Each number is 200 + 40 x the weight over the matrix's rms, rounded and kept within 0 to 999. Layers, rows and columns count from 0.

# v: layer 8 attention value, 160x160, rms 0.441, rows 104-127, columns 0-79
# o: layer 8 attention output (transposed), 160x160, rms 0.271, rows 104-127, columns 0-79
# q: layer 8 attention query, 160x160, rms 0.248, rows 128-146, columns 0-79
# k: layer 8 attention key, 160x160, rms 0.245, rows 128-145, columns 0-79
v104,165,201,222,177,235,225,148,236,203,210,175,185,235,279,190,213,164,168,190,207,241,271,160,182,230,246,145,192,240,177,203,219,223,173,233,207,184,170,149,184,228,225,173,243,184,210,216,218,191,186,180,163,222,224,225,219,168,151,249,215,187,214,212,212,160,193,222,161,182,233,208,199,167,193,237,138,202,198,248,187
o104,111,178,234,225,186,163,140,213,245,172,245,200,243,188,232,163,220,217,205,220,196,145,187,214,210,204,229,183,151,191,227,175,191,210,157,198,253,188,200,176,252,124,267,174,200,180,182,235,208,213,140,275,170,190,175,232,227,273,259,190,175,259,201,165,186,210,176,207,175,209,160,182,265,220,188,206,197,264,168,150
v105,173,185,189,164,151,209,176,209,210,160,247,225,215,102,191,233,206,184,213,186,184,189,152,264,122,180,202,182,204,194,181,181,144,242,191,240,239,254,202,109,214,204,223,231,179,176,211,180,190,232,217,201,198,181,242,136,211,192,188,228,256,220,219,205,264,163,161,207,238,165,262,204,172,137,215,193,232,237,212,158
o105,208,225,219,234,189,195,113,203,178,184,138,180,155,212,248,195,193,237,191,232,221,200,158,157,186,183,177,240,166,236,222,213,248,172,200,159,207,169,170,217,208,184,157,271,229,241,222,236,179,136,210,207,243,185,147,244,234,156,236,164,209,161,163,196,183,281,252,220,192,217,169,155,210,238,245,164,163,226,244,207
v106,223,220,175,216,248,160,257,191,239,187,183,157,188,163,160,209,177,269,237,214,229,233,237,117,274,190,208,219,185,195,208,223,211,220,233,239,214,199,199,202,188,207,143,171,185,199,189,196,193,145,174,168,166,199,193,192,202,253,197,179,186,210,151,179,146,283,193,160,235,241,262,224,246,240,166,190,177,200,180,224
o106,205,225,255,197,208,171,186,188,127,207,213,180,255,227,149,149,163,158,194,146,167,192,196,270,177,161,125,211,234,239,193,195,141,229,197,113,213,190,175,222,188,236,295,243,206,191,222,199,193,194,176,249,172,228,169,217,183,240,155,206,214,209,236,142,214,180,212,209,156,198,159,204,163,116,219,194,212,225,107,208
v107,212,183,201,193,186,179,197,317,216,195,213,211,239,168,163,261,198,170,193,155,205,195,231,201,232,252,195,209,200,207,153,192,226,148,224,174,225,152,166,147,156,191,194,112,197,222,225,235,204,199,232,220,215,243,216,155,185,169,262,223,200,202,168,260,212,217,190,200,218,234,162,219,240,258,195,159,176,252,220,198
o107,265,237,216,236,204,166,176,83,237,218,141,139,148,212,222,219,147,258,260,207,221,185,216,220,218,234,228,174,196,231,197,164,153,225,200,206,173,174,250,207,200,185,203,232,171,148,176,227,239,195,162,190,193,146,272,237,233,171,198,231,169,246,210,150,256,189,195,183,270,194,241,153,185,149,189,224,215,206,166,172
v108,191,215,198,154,208,197,152,172,194,214,183,148,151,196,161,208,223,143,222,248,153,191,231,195,156,254,179,181,184,194,207,187,200,173,171,191,173,218,228,200,219,203,187,216,225,237,161,205,218,154,142,216,224,214,190,172,158,181,218,176,112,207,201,175,196,250,189,208,279,248,245,212,144,189,214,194,191,224,169,194
o108,155,220,213,197,164,173,197,214,181,165,180,195,237,197,206,165,116,226,208,225,210,163,147,194,259,205,146,265,256,267,153,224,224,196,223,251,207,175,210,179,247,119,160,224,205,175,174,199,198,247,259,65,171,179,187,222,163,142,216,206,186,183,170,203,167,198,199,231,182,150,195,238,231,135,182,177,167,193,152,129
v109,172,190,196,189,182,133,195,224,232,209,215,162,183,201,195,142,184,197,166,143,202,207,199,196,221,184,227,186,185,201,137,167,190,181,179,213,204,229,158,227,147,261,191,199,173,194,217,147,207,174,224,186,220,198,179,173,188,262,165,222,210,166,160,244,179,228,166,191,188,244,247,215,226,200,236,224,180,199,206,193
o109,247,203,154,182,209,215,140,182,228,216,198,215,166,205,214,189,204,242,222,215,178,197,216,173,189,201,189,158,176,221,209,180,209,253,170,169,204,175,156,188,234,233,113,213,264,187,195,201,165,168,167,266,236,218,173,207,189,151,207,202,199,226,266,150,193,173,181,182,227,189,230,218,213,184,178,206,249,203,134,169
v110,161,199,210,217,184,183,187,232,229,227,205,266,217,202,233,237,202,171,232,210,140,137,166,210,156,207,149,172,231,220,211,163,245,173,193,200,236,224,212,185,251,209,210,189,216,220,211,247,207,224,187,193,189,182,203,226,208,206,240,170,158,163,188,281,205,187,173,199,184,237,191,214,194,184,232,224,208,280,183,213
o110,214,175,172,173,195,182,268,196,216,234,228,176,174,183,207,161,166,236,260,198,252,199,208,264,196,270,196,246,173,165,268,175,149,164,204,227,193,181,258,199,134,209,191,182,144,261,134,196,188,159,213,206,229,237,205,181,242,188,195,211,225,233,226,121,203,241,209,196,195,167,193,255,175,104,225,197,211,140,250,162
v111,239,187,182,231,194,199,250,184,150,183,195,152,211,168,199,203,126,161,194,211,182,226,188,202,226,173,197,179,155,241,245,211,227,255,155,151,148,229,208,176,196,207,190,192,194,165,191,191,212,241,227,216,220,170,259,204,232,202,219,203,187,205,205,169,229,206,216,238,200,211,171,230,211,228,161,180,220,197,252,252
o111,182,173,219,191,214,227,161,162,191,184,187,258,201,213,209,162,209,204,272,174,190,191,188,155,252,216,170,233,209,170,194,181,128,209,192,231,221,190,206,178,150,245,218,199,179,207,251,191,206,195,163,192,250,236,193,243,196,221,156,215,180,217,233,215,164,190,207,164,212,131,243,167,168,186,231,170,151,225,182,172
v112,218,167,214,181,217,198,158,172,171,163,204,234,173,243,196,180,236,161,142,205,200,219,181,186,225,174,198,198,216,269,236,213,193,239,169,172,166,193,215,238,153,170,208,248,173,198,159,195,182,208,220,200,205,205,234,179,215,205,178,224,186,194,202,232,228,219,171,175,215,212,167,189,268,186,221,211,203,156,190,216
o112,179,178,151,208,177,194,224,241,169,216,190,147,198,174,182,228,189,156,228,230,192,250,227,211,188,227,242,170,209,175,197,176,144,181,251,248,218,225,173,223,213,222,160,201,230,221,195,168,238,196,196,219,259,165,186,184,236,243,176,222,200,145,202,209,160,221,236,245,250,194,230,208,190,222,220,191,206,216,186,181
v113,178,225,214,138,261,141,134,193,177,217,222,235,211,199,227,206,222,213,172,204,183,180,209,197,220,197,150,208,220,157,221,164,151,206,228,205,167,255,249,182,216,195,213,243,197,252,119,207,210,196,188,245,221,187,167,164,239,164,232,185,199,230,159,160,223,191,250,177,249,171,174,200,245,196,254,182,220,184,171,198
o113,175,199,165,225,136,239,215,191,181,177,196,109,246,226,270,207,198,159,204,228,229,216,196,194,151,213,270,187,235,187,211,194,210,223,172,169,221,167,214,232,210,178,194,233,157,188,212,222,192,236,177,183,157,199,263,166,169,207,189,203,218,167,273,225,176,283,221,185,166,206,252,224,159,182,174,261,161,172,201,196
v114,154,147,222,148,191,199,125,252,192,169,203,238,278,259,217,239,198,177,222,222,188,116,209,207,181,193,205,218,211,229,161,210,172,175,228,190,240,135,220,198,184,200,229,239,191,222,199,183,141,224,256,194,218,144,304,151,182,215,256,215,177,168,197,213,193,206,177,182,222,248,193,242,144,192,181,159,204,185,176,155
o114,202,175,134,243,210,211,165,207,222,179,189,126,164,194,168,211,156,187,243,194,184,173,140,242,111,246,184,128,210,192,233,159,255,229,255,238,215,208,242,181,242,164,152,152,191,204,211,256,316,223,192,216,216,212,204,160,208,170,223,197,140,158,168,185,266,239,219,223,187,175,185,167,195,217,215,257,189,150,264,191
v115,189,253,207,197,161,247,193,247,232,204,260,191,179,180,208,255,229,176,229,164,195,174,218,179,253,254,176,179,164,202,192,202,224,199,184,214,182,151,211,240,180,163,159,189,152,186,230,208,166,195,204,197,181,185,105,195,233,186,209,154,257,185,171,250,144,210,212,241,206,220,194,251,170,231,181,170,208,210,176,224
o115,239,141,252,261,229,166,218,149,129,194,225,233,202,174,225,181,201,211,190,181,209,202,168,209,200,190,139,196,242,139,230,181,204,208,194,209,231,215,235,142,210,252,242,193,263,207,216,155,143,256,200,213,224,163,255,183,195,178,209,295,212,180,201,141,198,203,191,223,168,143,213,279,230,173,222,166,209,232,212,232
v116,187,170,223,219,211,205,160,234,200,215,189,223,204,193,159,264,192,209,216,270,216,217,149,171,199,169,160,206,198,192,205,229,174,193,188,141,188,174,223,166,220,179,233,237,287,199,234,261,192,169,182,233,223,191,230,214,183,176,228,238,255,175,241,148,171,242,214,177,199,194,168,224,181,191,172,228,235,263,224,212
o116,199,238,219,184,162,244,221,195,171,157,207,205,118,220,209,252,227,206,262,162,197,187,218,269,184,221,287,169,181,217,197,205,216,249,221,167,216,233,187,206,175,235,192,212,189,224,156,178,270,292,249,159,185,226,196,175,180,203,217,145,205,286,144,163,232,196,218,245,201,234,228,165,223,158,224,196,126,234,212,195
v117,208,176,191,238,197,213,253,189,210,185,169,182,157,221,205,205,192,192,214,223,237,256,259,193,245,168,228,168,153,186,148,159,265,206,186,139,226,172,190,224,212,233,159,198,171,167,240,204,165,206,248,213,189,235,229,180,202,152,188,243,196,192,157,192,179,214,162,234,149,269,243,193,179,217,190,204,227,156,218,209
o117,187,230,184,161,218,171,209,181,205,253,164,224,180,253,204,191,179,212,180,229,207,167,198,185,143,195,171,241,176,224,236,184,175,217,230,261,226,158,222,168,148,232,229,171,217,211,175,148,221,220,195,214,182,200,228,257,184,206,155,187,213,231,211,236,179,136,270,216,240,175,259,216,244,205,209,220,178,231,130,259
v118,167,168,208,180,239,186,161,197,209,161,157,232,212,247,239,229,236,181,224,276,212,208,251,167,170,213,180,215,180,200,199,217,230,153,194,231,212,216,173,241,224,174,205,219,222,215,163,211,205,230,190,224,199,209,216,207,193,163,193,205,210,202,200,192,198,184,179,164,254,202,145,224,216,151,241,203,192,210,234,188
o118,215,223,183,215,177,287,205,225,188,207,164,199,186,112,160,193,187,144,213,212,198,130,208,213,227,195,182,193,215,169,201,175,234,233,182,236,200,212,167,240,133,197,196,201,216,172,151,220,190,199,221,206,157,185,230,187,223,151,236,199,176,167,156,169,196,252,179,213,182,167,183,174,183,244,196,247,230,210,196,230
v119,193,216,217,198,173,201,206,189,253,209,240,226,192,201,222,183,219,176,113,182,171,206,191,221,187,275,225,189,218,181,218,161,212,152,146,216,200,234,181,131,193,168,187,183,181,135,170,200,224,216,154,168,171,204,228,197,193,200,147,218,162,154,230,226,204,168,170,182,241,177,203,182,207,184,177,216,204,228,189,182
o119,184,239,226,188,274,204,177,231,195,199,149,222,220,169,167,210,216,203,195,271,183,224,218,214,262,189,192,207,204,202,215,180,197,156,197,187,154,189,173,160,203,139,153,243,210,199,206,264,161,158,213,203,289,180,222,174,172,152,292,246,222,193,219,204,164,204,205,220,230,196,204,175,200,193,208,267,183,135,202,203
v120,229,237,196,158,198,210,255,138,206,248,236,226,249,216,212,244,173,280,149,225,169,171,231,181,192,236,199,183,203,180,222,138,186,200,201,168,186,200,162,212,160,162,200,203,219,153,177,136,218,156,212,227,175,243,162,186,227,220,190,219,193,178,170,215,242,220,211,192,226,99,195,194,218,190,197,177,180,228,242,207
o120,201,173,133,215,223,239,159,176,198,195,146,190,143,260,178,194,235,175,139,250,119,166,169,266,278,183,189,224,201,259,158,223,235,157,188,260,234,210,207,199,182,210,155,223,140,183,209,173,152,239,156,181,226,140,238,174,204,203,189,146,283,226,277,219,159,174,148,162,175,196,200,200,142,210,188,266,183,162,163,215
v121,211,157,170,216,205,139,178,134,191,165,199,217,179,165,173,224,228,163,200,140,171,175,194,224,176,178,238,178,194,164,172,240,254,244,186,205,162,257,161,190,191,208,213,203,193,163,231,166,204,229,183,205,176,235,212,136,176,243,197,211,174,192,198,318,217,210,190,205,217,199,199,208,200,211,210,150,246,128,198,129
o121,205,192,224,209,177,175,173,178,229,150,251,203,207,205,257,229,181,252,206,190,223,190,193,206,232,200,170,232,213,213,186,185,176,185,189,197,168,274,197,250,198,225,71,252,230,268,194,204,199,119,229,201,256,178,208,252,220,194,195,209,269,152,176,181,192,158,214,170,191,181,204,191,225,217,217,206,199,229,144,160
v122,234,244,182,175,177,249,254,183,202,190,200,156,254,137,199,190,170,193,85,182,198,191,160,168,146,247,151,184,213,228,255,269,241,228,125,197,156,212,194,173,238,193,158,124,231,247,195,180,219,190,175,225,202,203,202,158,239,158,232,153,220,179,232,209,214,247,262,149,240,138,235,203,237,242,217,225,225,211,213,243
o122,226,212,205,158,228,193,172,259,210,231,240,179,251,268,234,222,165,197,238,263,168,217,198,142,204,239,204,241,218,181,194,206,165,123,190,186,214,170,259,237,122,172,204,225,145,169,248,217,176,235,254,153,177,149,202,247,197,321,213,190,120,96,158,188,162,219,159,219,210,198,181,174,211,184,202,251,199,138,141,204
v123,236,175,175,188,273,231,156,225,202,199,208,197,208,164,210,183,209,183,207,208,194,196,210,215,182,180,215,209,212,174,220,161,222,237,188,197,187,189,181,160,206,180,154,228,199,223,170,205,196,223,223,156,157,228,240,212,177,166,171,197,200,235,162,190,202,227,179,166,211,226,224,184,196,230,202,182,151,137,232,167
o123,155,195,247,187,92,248,231,200,137,215,261,189,247,219,193,165,188,250,136,279,222,192,205,122,263,173,197,208,209,191,245,202,273,176,215,191,214,174,195,240,198,184,196,197,195,273,270,206,190,169,188,278,227,181,214,222,199,209,207,236,187,238,207,164,263,234,301,170,228,223,172,190,183,154,211,208,217,213,216,201
v124,183,227,203,218,211,175,156,177,212,148,260,184,154,209,197,183,207,259,158,174,227,214,219,198,184,132,243,199,175,219,131,176,167,226,178,199,222,237,187,254,195,173,213,221,181,150,245,163,206,231,186,200,207,214,190,211,137,226,204,237,162,120,200,208,186,216,219,219,163,208,232,186,200,157,199,197,208,178,191,206
o124,158,154,286,187,162,172,235,227,165,193,153,228,195,179,171,229,110,170,261,226,205,186,186,203,232,188,178,218,188,226,163,186,226,243,167,215,147,150,158,168,209,220,126,209,213,200,259,178,172,206,211,203,274,201,213,184,194,181,202,158,198,251,203,181,164,119,206,208,188,146,217,225,169,266,163,234,150,215,212,212
v125,205,172,173,228,157,159,166,192,208,210,201,226,180,229,212,179,207,194,238,198,183,158,209,180,194,195,186,201,179,194,161,202,140,179,174,199,251,145,194,205,188,192,192,217,216,179,177,254,197,175,187,216,190,209,185,182,169,224,208,194,228,186,211,211,161,160,198,236,199,240,198,206,174,146,203,206,250,185,150,135
o125,203,219,187,231,248,254,265,164,163,153,180,196,221,109,214,207,188,231,238,189,225,261,192,248,235,202,251,210,268,230,213,144,245,240,121,203,221,248,195,219,260,237,231,144,186,195,232,240,194,195,271,205,227,194,215,182,248,186,137,221,170,159,157,204,207,158,178,211,158,211,133,237,220,284,211,218,230,230,230,266
v126,216,238,171,198,223,174,208,162,173,204,249,195,175,219,229,210,178,226,239,182,162,207,242,219,211,200,209,198,165,214,177,177,223,210,199,198,171,153,194,225,166,199,185,246,182,248,195,213,239,216,185,201,170,208,189,161,230,211,223,189,220,166,236,224,221,190,228,242,180,165,134,228,197,197,223,203,226,199,188,200
o126,185,114,184,211,209,231,240,234,186,174,124,194,202,175,199,192,178,156,206,213,188,219,203,191,194,256,211,184,198,256,212,215,228,231,276,191,185,157,221,219,224,202,224,177,165,203,169,208,208,155,215,202,237,232,199,166,210,246,162,237,229,115,179,192,151,216,184,208,167,208,160,189,194,172,181,212,208,242,208,106
v127,253,177,214,184,227,209,238,223,236,220,132,195,226,243,203,170,193,215,225,249,197,197,170,204,168,224,191,203,165,282,144,218,195,220,252,232,230,195,203,193,212,229,183,192,204,209,202,241,187,217,197,238,198,207,182,194,206,186,219,178,171,236,210,212,193,203,165,158,173,216,157,186,166,220,196,235,193,217,248,207
o127,231,209,210,221,168,218,205,183,220,243,217,257,215,178,157,189,173,185,184,186,206,179,246,201,212,237,203,260,224,157,206,135,201,172,247,209,214,234,235,182,243,117,135,190,194,184,187,186,288,300,203,200,173,202,225,269,229,196,286,212,172,176,195,170,164,178,235,206,254,203,171,182,184,204,217,216,195,187,113,155
q128,227,254,139,199,242,217,233,259,135,242,214,279,255,237,168,236,185,225,183,200,213,186,194,154,238,164,176,140,225,208,188,155,181,251,240,191,207,159,128,149,174,279,138,198,187,263,132,201,224,216,222,173,225,163,219,246,242,228,192,173,165,193,206,170,217,181,285,226,252,315,174,255,292,216,175,182,203,212,187,189
k128,128,262,193,214,118,206,229,204,243,205,164,126,216,227,178,208,164,251,139,189,165,196,184,177,241,235,181,229,172,215,187,191,180,167,260,247,277,205,158,188,199,192,234,219,222,142,244,237,231,182,267,247,249,275,186,152,182,237,142,202,213,258,214,232,204,249,184,218,215,218,246,206,107,122,183,242,297,187,193,136
q129,303,208,67,251,177,233,184,220,151,233,164,252,189,261,257,199,229,217,230,202,207,127,116,228,198,208,164,172,182,125,201,194,238,326,205,160,209,226,156,279,172,207,144,191,170,236,196,193,261,232,108,193,221,192,127,196,196,209,229,224,270,190,172,206,198,155,143,228,261,185,158,175,218,164,174,218,174,165,186,156
k129,229,201,272,208,185,191,228,254,219,190,181,244,176,211,209,159,273,223,176,164,217,188,210,227,264,213,235,268,217,224,228,237,211,231,139,258,205,204,201,198,241,156,231,183,210,191,167,280,141,193,215,244,129,239,159,231,157,230,179,252,255,136,218,233,171,134,190,135,149,189,179,177,157,266,243,124,275,166,226,171
q130,223,296,164,224,182,229,224,237,209,200,173,133,154,203,209,263,229,203,250,243,175,89,182,254,174,273,172,188,228,161,204,170,199,258,163,165,184,253,169,223,184,159,200,256,119,217,178,210,242,214,201,136,260,216,145,203,170,160,244,284,150,141,218,162,236,245,195,204,217,130,193,205,246,198,179,178,213,192,174,218
k130,245,213,195,185,165,149,150,268,261,196,200,217,208,135,231,190,212,177,166,230,219,177,188,250,210,192,245,256,195,210,221,142,199,182,176,196,221,308,209,199,251,243,245,109,285,225,196,230,200,255,240,210,154,225,196,172,230,213,213,201,198,226,253,203,238,161,168,161,166,146,224,172,177,205,248,199,212,123,170,241
q131,184,286,210,192,223,205,235,237,169,167,172,213,207,192,202,186,229,203,206,217,171,195,172,258,271,150,207,186,280,191,214,102,180,185,223,199,160,243,199,224,204,195,236,277,189,210,186,208,182,182,185,159,258,237,173,170,143,193,271,224,148,189,210,177,204,221,163,132,200,124,138,202,189,198,203,228,210,193,103,222
k131,197,251,228,203,169,215,279,156,195,197,195,182,227,158,172,172,156,221,238,189,174,209,179,194,170,247,181,195,212,195,193,177,205,250,124,201,147,204,250,234,198,115,208,177,191,178,204,203,205,237,234,228,236,186,176,194,193,173,191,199,224,196,244,270,212,144,171,198,194,218,185,177,161,155,185,196,233,192,220,205
q132,226,211,229,231,244,236,228,153,261,227,202,294,159,215,219,168,220,293,187,191,213,235,194,155,193,156,203,168,173,205,183,244,212,149,191,184,202,198,200,206,249,166,186,211,205,225,144,214,219,204,158,214,201,194,192,209,205,190,204,180,187,207,162,170,188,206,230,213,187,221,251,207,244,218,256,209,163,225,245,141
k132,139,247,170,159,193,213,140,230,154,210,174,184,177,197,218,250,240,174,174,201,137,202,269,142,116,190,222,208,179,205,174,239,169,208,198,175,194,199,197,209,141,239,170,236,191,165,273,142,174,133,196,193,203,225,207,248,206,167,228,174,192,190,226,310,188,159,268,183,170,209,269,300,156,255,226,174,142,190,190,201
q133,178,167,170,194,166,151,121,188,181,234,144,229,176,194,196,267,203,211,160,214,175,181,241,260,272,205,186,167,234,148,231,217,194,188,191,177,218,180,207,151,228,150,178,197,239,210,181,134,216,224,203,192,205,146,191,217,218,219,182,167,201,191,173,221,185,196,235,271,260,228,232,188,194,203,214,198,240,258,168,190
k133,190,168,142,226,259,246,223,255,190,215,197,299,167,229,220,185,192,192,128,157,174,162,213,130,183,169,122,218,182,224,180,257,198,201,291,206,267,280,217,186,206,236,202,196,160,223,243,234,200,88,218,280,204,173,230,231,196,243,179,137,255,205,200,227,235,206,225,130,196,210,294,196,191,259,204,201,167,244,215,155
q134,191,227,178,95,158,216,173,209,184,187,238,195,227,148,223,172,161,129,189,173,221,187,146,168,231,231,203,214,212,185,204,194,185,167,175,234,245,249,213,262,206,263,208,195,159,172,196,239,163,268,216,201,181,153,204,179,136,205,188,200,220,189,229,197,219,233,203,177,129,182,166,193,216,165,179,235,257,188,255,187
k134,233,138,213,158,186,227,231,259,264,158,140,138,178,156,191,213,161,240,232,194,247,236,192,158,256,266,214,264,222,217,264,162,174,246,176,173,166,189,216,195,225,153,221,186,222,212,202,222,161,228,216,78,193,217,196,162,199,184,207,246,150,263,177,164,185,239,157,174,171,196,216,184,155,145,171,211,211,253,232,213
q135,188,292,213,322,203,216,257,162,178,197,176,188,189,170,208,173,297,219,226,224,150,271,207,128,196,160,184,248,240,216,198,249,197,198,240,175,122,209,187,166,139,200,225,275,221,152,259,206,224,203,202,236,209,244,186,250,182,112,265,232,130,128,219,189,251,232,185,226,249,196,164,221,218,200,243,167,172,162,261,184
k135,220,267,210,160,175,213,156,244,237,220,139,182,179,158,264,228,264,135,197,171,177,156,201,214,217,213,216,169,120,164,194,112,129,213,209,222,235,234,143,256,215,136,200,169,259,193,222,210,158,171,177,205,165,188,157,197,223,187,200,164,237,201,197,265,215,243,246,194,168,164,201,239,245,192,222,135,137,192,171,113
q136,171,197,195,240,208,197,148,190,187,254,143,221,171,214,234,213,232,227,194,187,176,150,235,175,154,221,195,154,195,222,174,150,193,204,195,214,273,250,217,167,227,153,172,213,178,193,210,135,261,134,155,232,292,221,175,186,208,241,197,183,195,192,225,271,194,187,143,159,264,217,165,191,173,263,200,145,158,236,182,189
k136,199,170,176,209,288,173,207,265,134,203,218,229,212,236,257,218,206,178,157,179,177,143,194,210,123,156,170,191,187,196,155,171,238,156,261,240,205,195,145,248,175,299,169,251,192,244,200,156,138,145,242,166,193,206,204,268,241,200,226,176,169,224,218,239,199,175,251,223,269,155,197,235,230,225,231,213,148,165,276,165
q137,204,255,247,228,214,134,263,187,179,122,182,154,220,198,299,233,226,233,224,152,128,170,180,179,156,232,161,228,240,225,188,186,178,173,186,153,111,224,197,183,133,220,233,258,197,180,155,148,260,198,179,184,209,230,165,232,254,200,263,206,219,228,234,125,213,177,112,195,177,241,266,88,209,219,164,164,149,188,292,238
k137,215,249,181,193,202,199,263,134,264,172,225,134,253,293,185,189,139,154,236,234,189,210,203,175,237,188,226,214,231,205,190,203,187,183,88,247,251,210,220,154,257,203,202,269,206,166,154,180,164,207,164,225,131,218,219,214,178,244,208,167,174,211,151,212,143,236,147,241,113,179,95,136,262,235,170,234,158,178,164,226
q138,297,219,98,161,199,179,220,253,227,163,259,204,118,163,277,213,208,134,248,132,223,164,215,149,249,182,180,182,173,144,169,285,225,207,139,210,225,205,235,332,189,158,214,154,196,242,126,164,207,181,206,223,176,214,187,214,138,171,171,187,257,157,229,198,138,152,292,173,174,247,221,138,208,166,202,201,159,251,218,234
k138,138,199,178,177,141,232,263,208,305,218,239,244,224,254,139,314,261,230,146,164,147,181,270,219,161,225,160,232,248,218,176,308,223,222,239,206,190,128,221,130,215,260,329,308,182,152,257,226,227,274,267,248,176,166,199,182,199,196,202,186,236,147,242,282,196,182,203,167,283,152,203,259,199,187,285,267,174,178,161,153
q139,166,179,268,261,231,160,230,248,260,226,168,200,200,176,304,196,285,193,213,242,224,144,265,194,151,219,217,246,143,219,138,182,247,238,189,177,178,210,165,142,290,114,243,256,289,165,183,203,131,180,169,223,245,270,151,222,179,135,211,76,180,156,234,254,246,148,193,227,230,171,202,200,280,182,149,106,125,201,211,211
k139,145,242,164,211,188,164,226,180,226,162,130,175,161,172,246,231,171,236,158,184,111,226,176,204,186,169,159,139,168,106,174,189,290,162,219,261,235,229,218,141,195,201,247,271,224,233,195,267,192,178,287,205,133,180,206,214,173,165,175,194,233,234,170,168,217,142,267,185,226,185,282,195,168,213,194,275,212,260,220,153
q140,286,298,201,182,178,187,214,218,181,164,273,175,223,191,225,149,216,239,180,193,225,211,182,199,145,201,240,260,147,133,162,214,295,263,252,247,210,218,250,221,237,226,242,230,192,190,161,197,213,208,196,238,244,243,236,188,177,204,198,185,300,175,187,227,223,244,253,248,239,225,154,214,164,209,227,216,181,138,169,147
k140,232,184,172,155,207,126,147,186,202,172,201,164,127,231,231,300,308,147,217,266,143,218,218,167,223,135,140,230,241,234,56,265,211,166,224,144,223,233,141,186,259,184,211,232,181,332,188,174,207,256,199,222,192,250,196,231,281,178,167,178,213,156,251,285,168,181,199,192,194,179,242,192,243,120,298,244,174,217,183,197
q141,187,168,212,240,167,171,243,162,240,139,159,206,246,221,248,144,308,139,151,259,180,178,183,202,217,188,197,264,277,199,166,146,237,216,219,232,217,235,263,185,303,175,211,170,176,231,262,203,213,190,178,211,241,184,169,172,200,182,233,250,208,157,156,248,279,170,211,184,176,235,189,303,204,254,220,202,210,230,216,174
k141,244,224,219,251,258,230,130,196,188,170,236,177,198,145,261,242,215,250,156,158,249,208,193,221,244,156,165,123,253,214,227,181,124,246,134,163,212,109,223,238,181,184,179,189,207,242,142,100,175,157,129,288,194,266,200,157,196,202,236,212,255,219,200,195,119,205,210,193,163,72,216,225,182,184,182,170,227,221,232,184
q142,197,179,172,222,233,227,207,198,179,137,161,204,172,229,277,158,242,164,199,148,170,221,203,203,161,241,214,173,208,178,246,176,168,208,208,170,232,216,239,282,155,192,168,159,194,177,207,220,186,309,189,223,190,197,241,175,151,194,198,145,207,274,203,171,208,237,145,182,176,245,248,188,219,196,223,191,212,223,182,182
k142,200,204,138,205,269,197,238,289,270,183,186,131,209,241,199,272,165,206,158,202,201,221,173,222,178,181,252,193,143,248,171,237,211,228,189,171,157,179,186,171,275,227,152,127,234,144,128,206,153,123,235,193,176,235,285,214,198,185,225,179,240,230,237,168,113,247,180,206,144,176,125,148,200,177,202,265,169,136,324,223
q143,215,206,287,187,199,228,205,278,183,226,174,188,204,197,188,167,119,148,241,268,226,230,186,197,226,205,217,173,149,296,158,209,148,192,212,259,219,150,233,220,178,182,209,184,139,210,250,231,172,169,230,247,194,257,176,184,206,175,142,228,200,255,170,231,236,194,183,169,246,206,132,238,240,222,165,136,285,208,255,207
k143,228,181,210,204,182,190,138,144,171,192,252,219,170,173,249,230,234,279,154,139,195,166,227,206,250,178,165,169,259,188,185,208,261,170,209,190,142,218,233,232,183,242,183,180,232,258,183,153,215,170,232,186,244,209,193,211,184,241,216,141,232,166,211,187,141,238,184,257,194,255,265,182,187,94,254,210,199,220,245,172
q144,229,130,261,147,219,154,227,175,219,150,175,189,194,231,171,194,246,166,227,192,226,235,204,228,132,178,222,224,155,180,230,258,140,144,213,250,120,213,215,186,189,206,230,234,219,223,244,203,182,249,221,232,160,191,208,249,276,153,153,166,199,213,214,207,156,261,209,228,184,149,240,222,158,177,179,191,232,236,205,202
k144,186,214,153,173,208,215,133,224,129,219,261,195,227,145,201,219,120,169,160,185,174,117,208,148,176,231,202,187,167,215,141,125,226,194,218,161,220,195,147,210,161,184,202,164,146,188,222,152,222,225,235,176,225,186,228,239,178,219,205,193,171,210,212,211,228,207,296,185,238,232,190,292,252,237,189,150,170,188,126,235
q145,206,268,175,144,195,221,217,228,138,232,277,226,148,255,137,192,169,206,197,176,216,198,172,150,190,215,150,142,231,196,187,213,207,239,256,102,193,192,176,217,239,313,186,146,215,202,123,228,219,181,185,221,249,207,186,228,226,189,222,161,180,169,226,180,295,183,269,214,181,192,195,230,195,216,173,223,197,203,167,97
k145,210,234,178,155,186,208,152,208,244,212,182,155,264,186,181,208,185,247,155,198,184,163,173,230,178,171,178,211,197,176,198,227,180,198,175,100,188,202,246,152,197,178,211,168,257,170,231,243,192,252,236,168,158,212,202,191,172,194,187,208,222,220,198,236,173,166,201,173,206,203,200,231,199,211,201,211,217,174,198,186
q146,248,207,192,232,198,236,234,246,205,242,269,214,216,283,231,197,236,269,160,78,208,151,228,233,263,183,87,215,198,101,192,242,186,254,198,219,140,132,214,247,190,187,172,133,211,157,127,182,237,148,151,200,172,250,199,219,216,140,200,155,237,222,202,180,254,162,274,212,199,254,207,243,171,191,157,195,184,279,236,140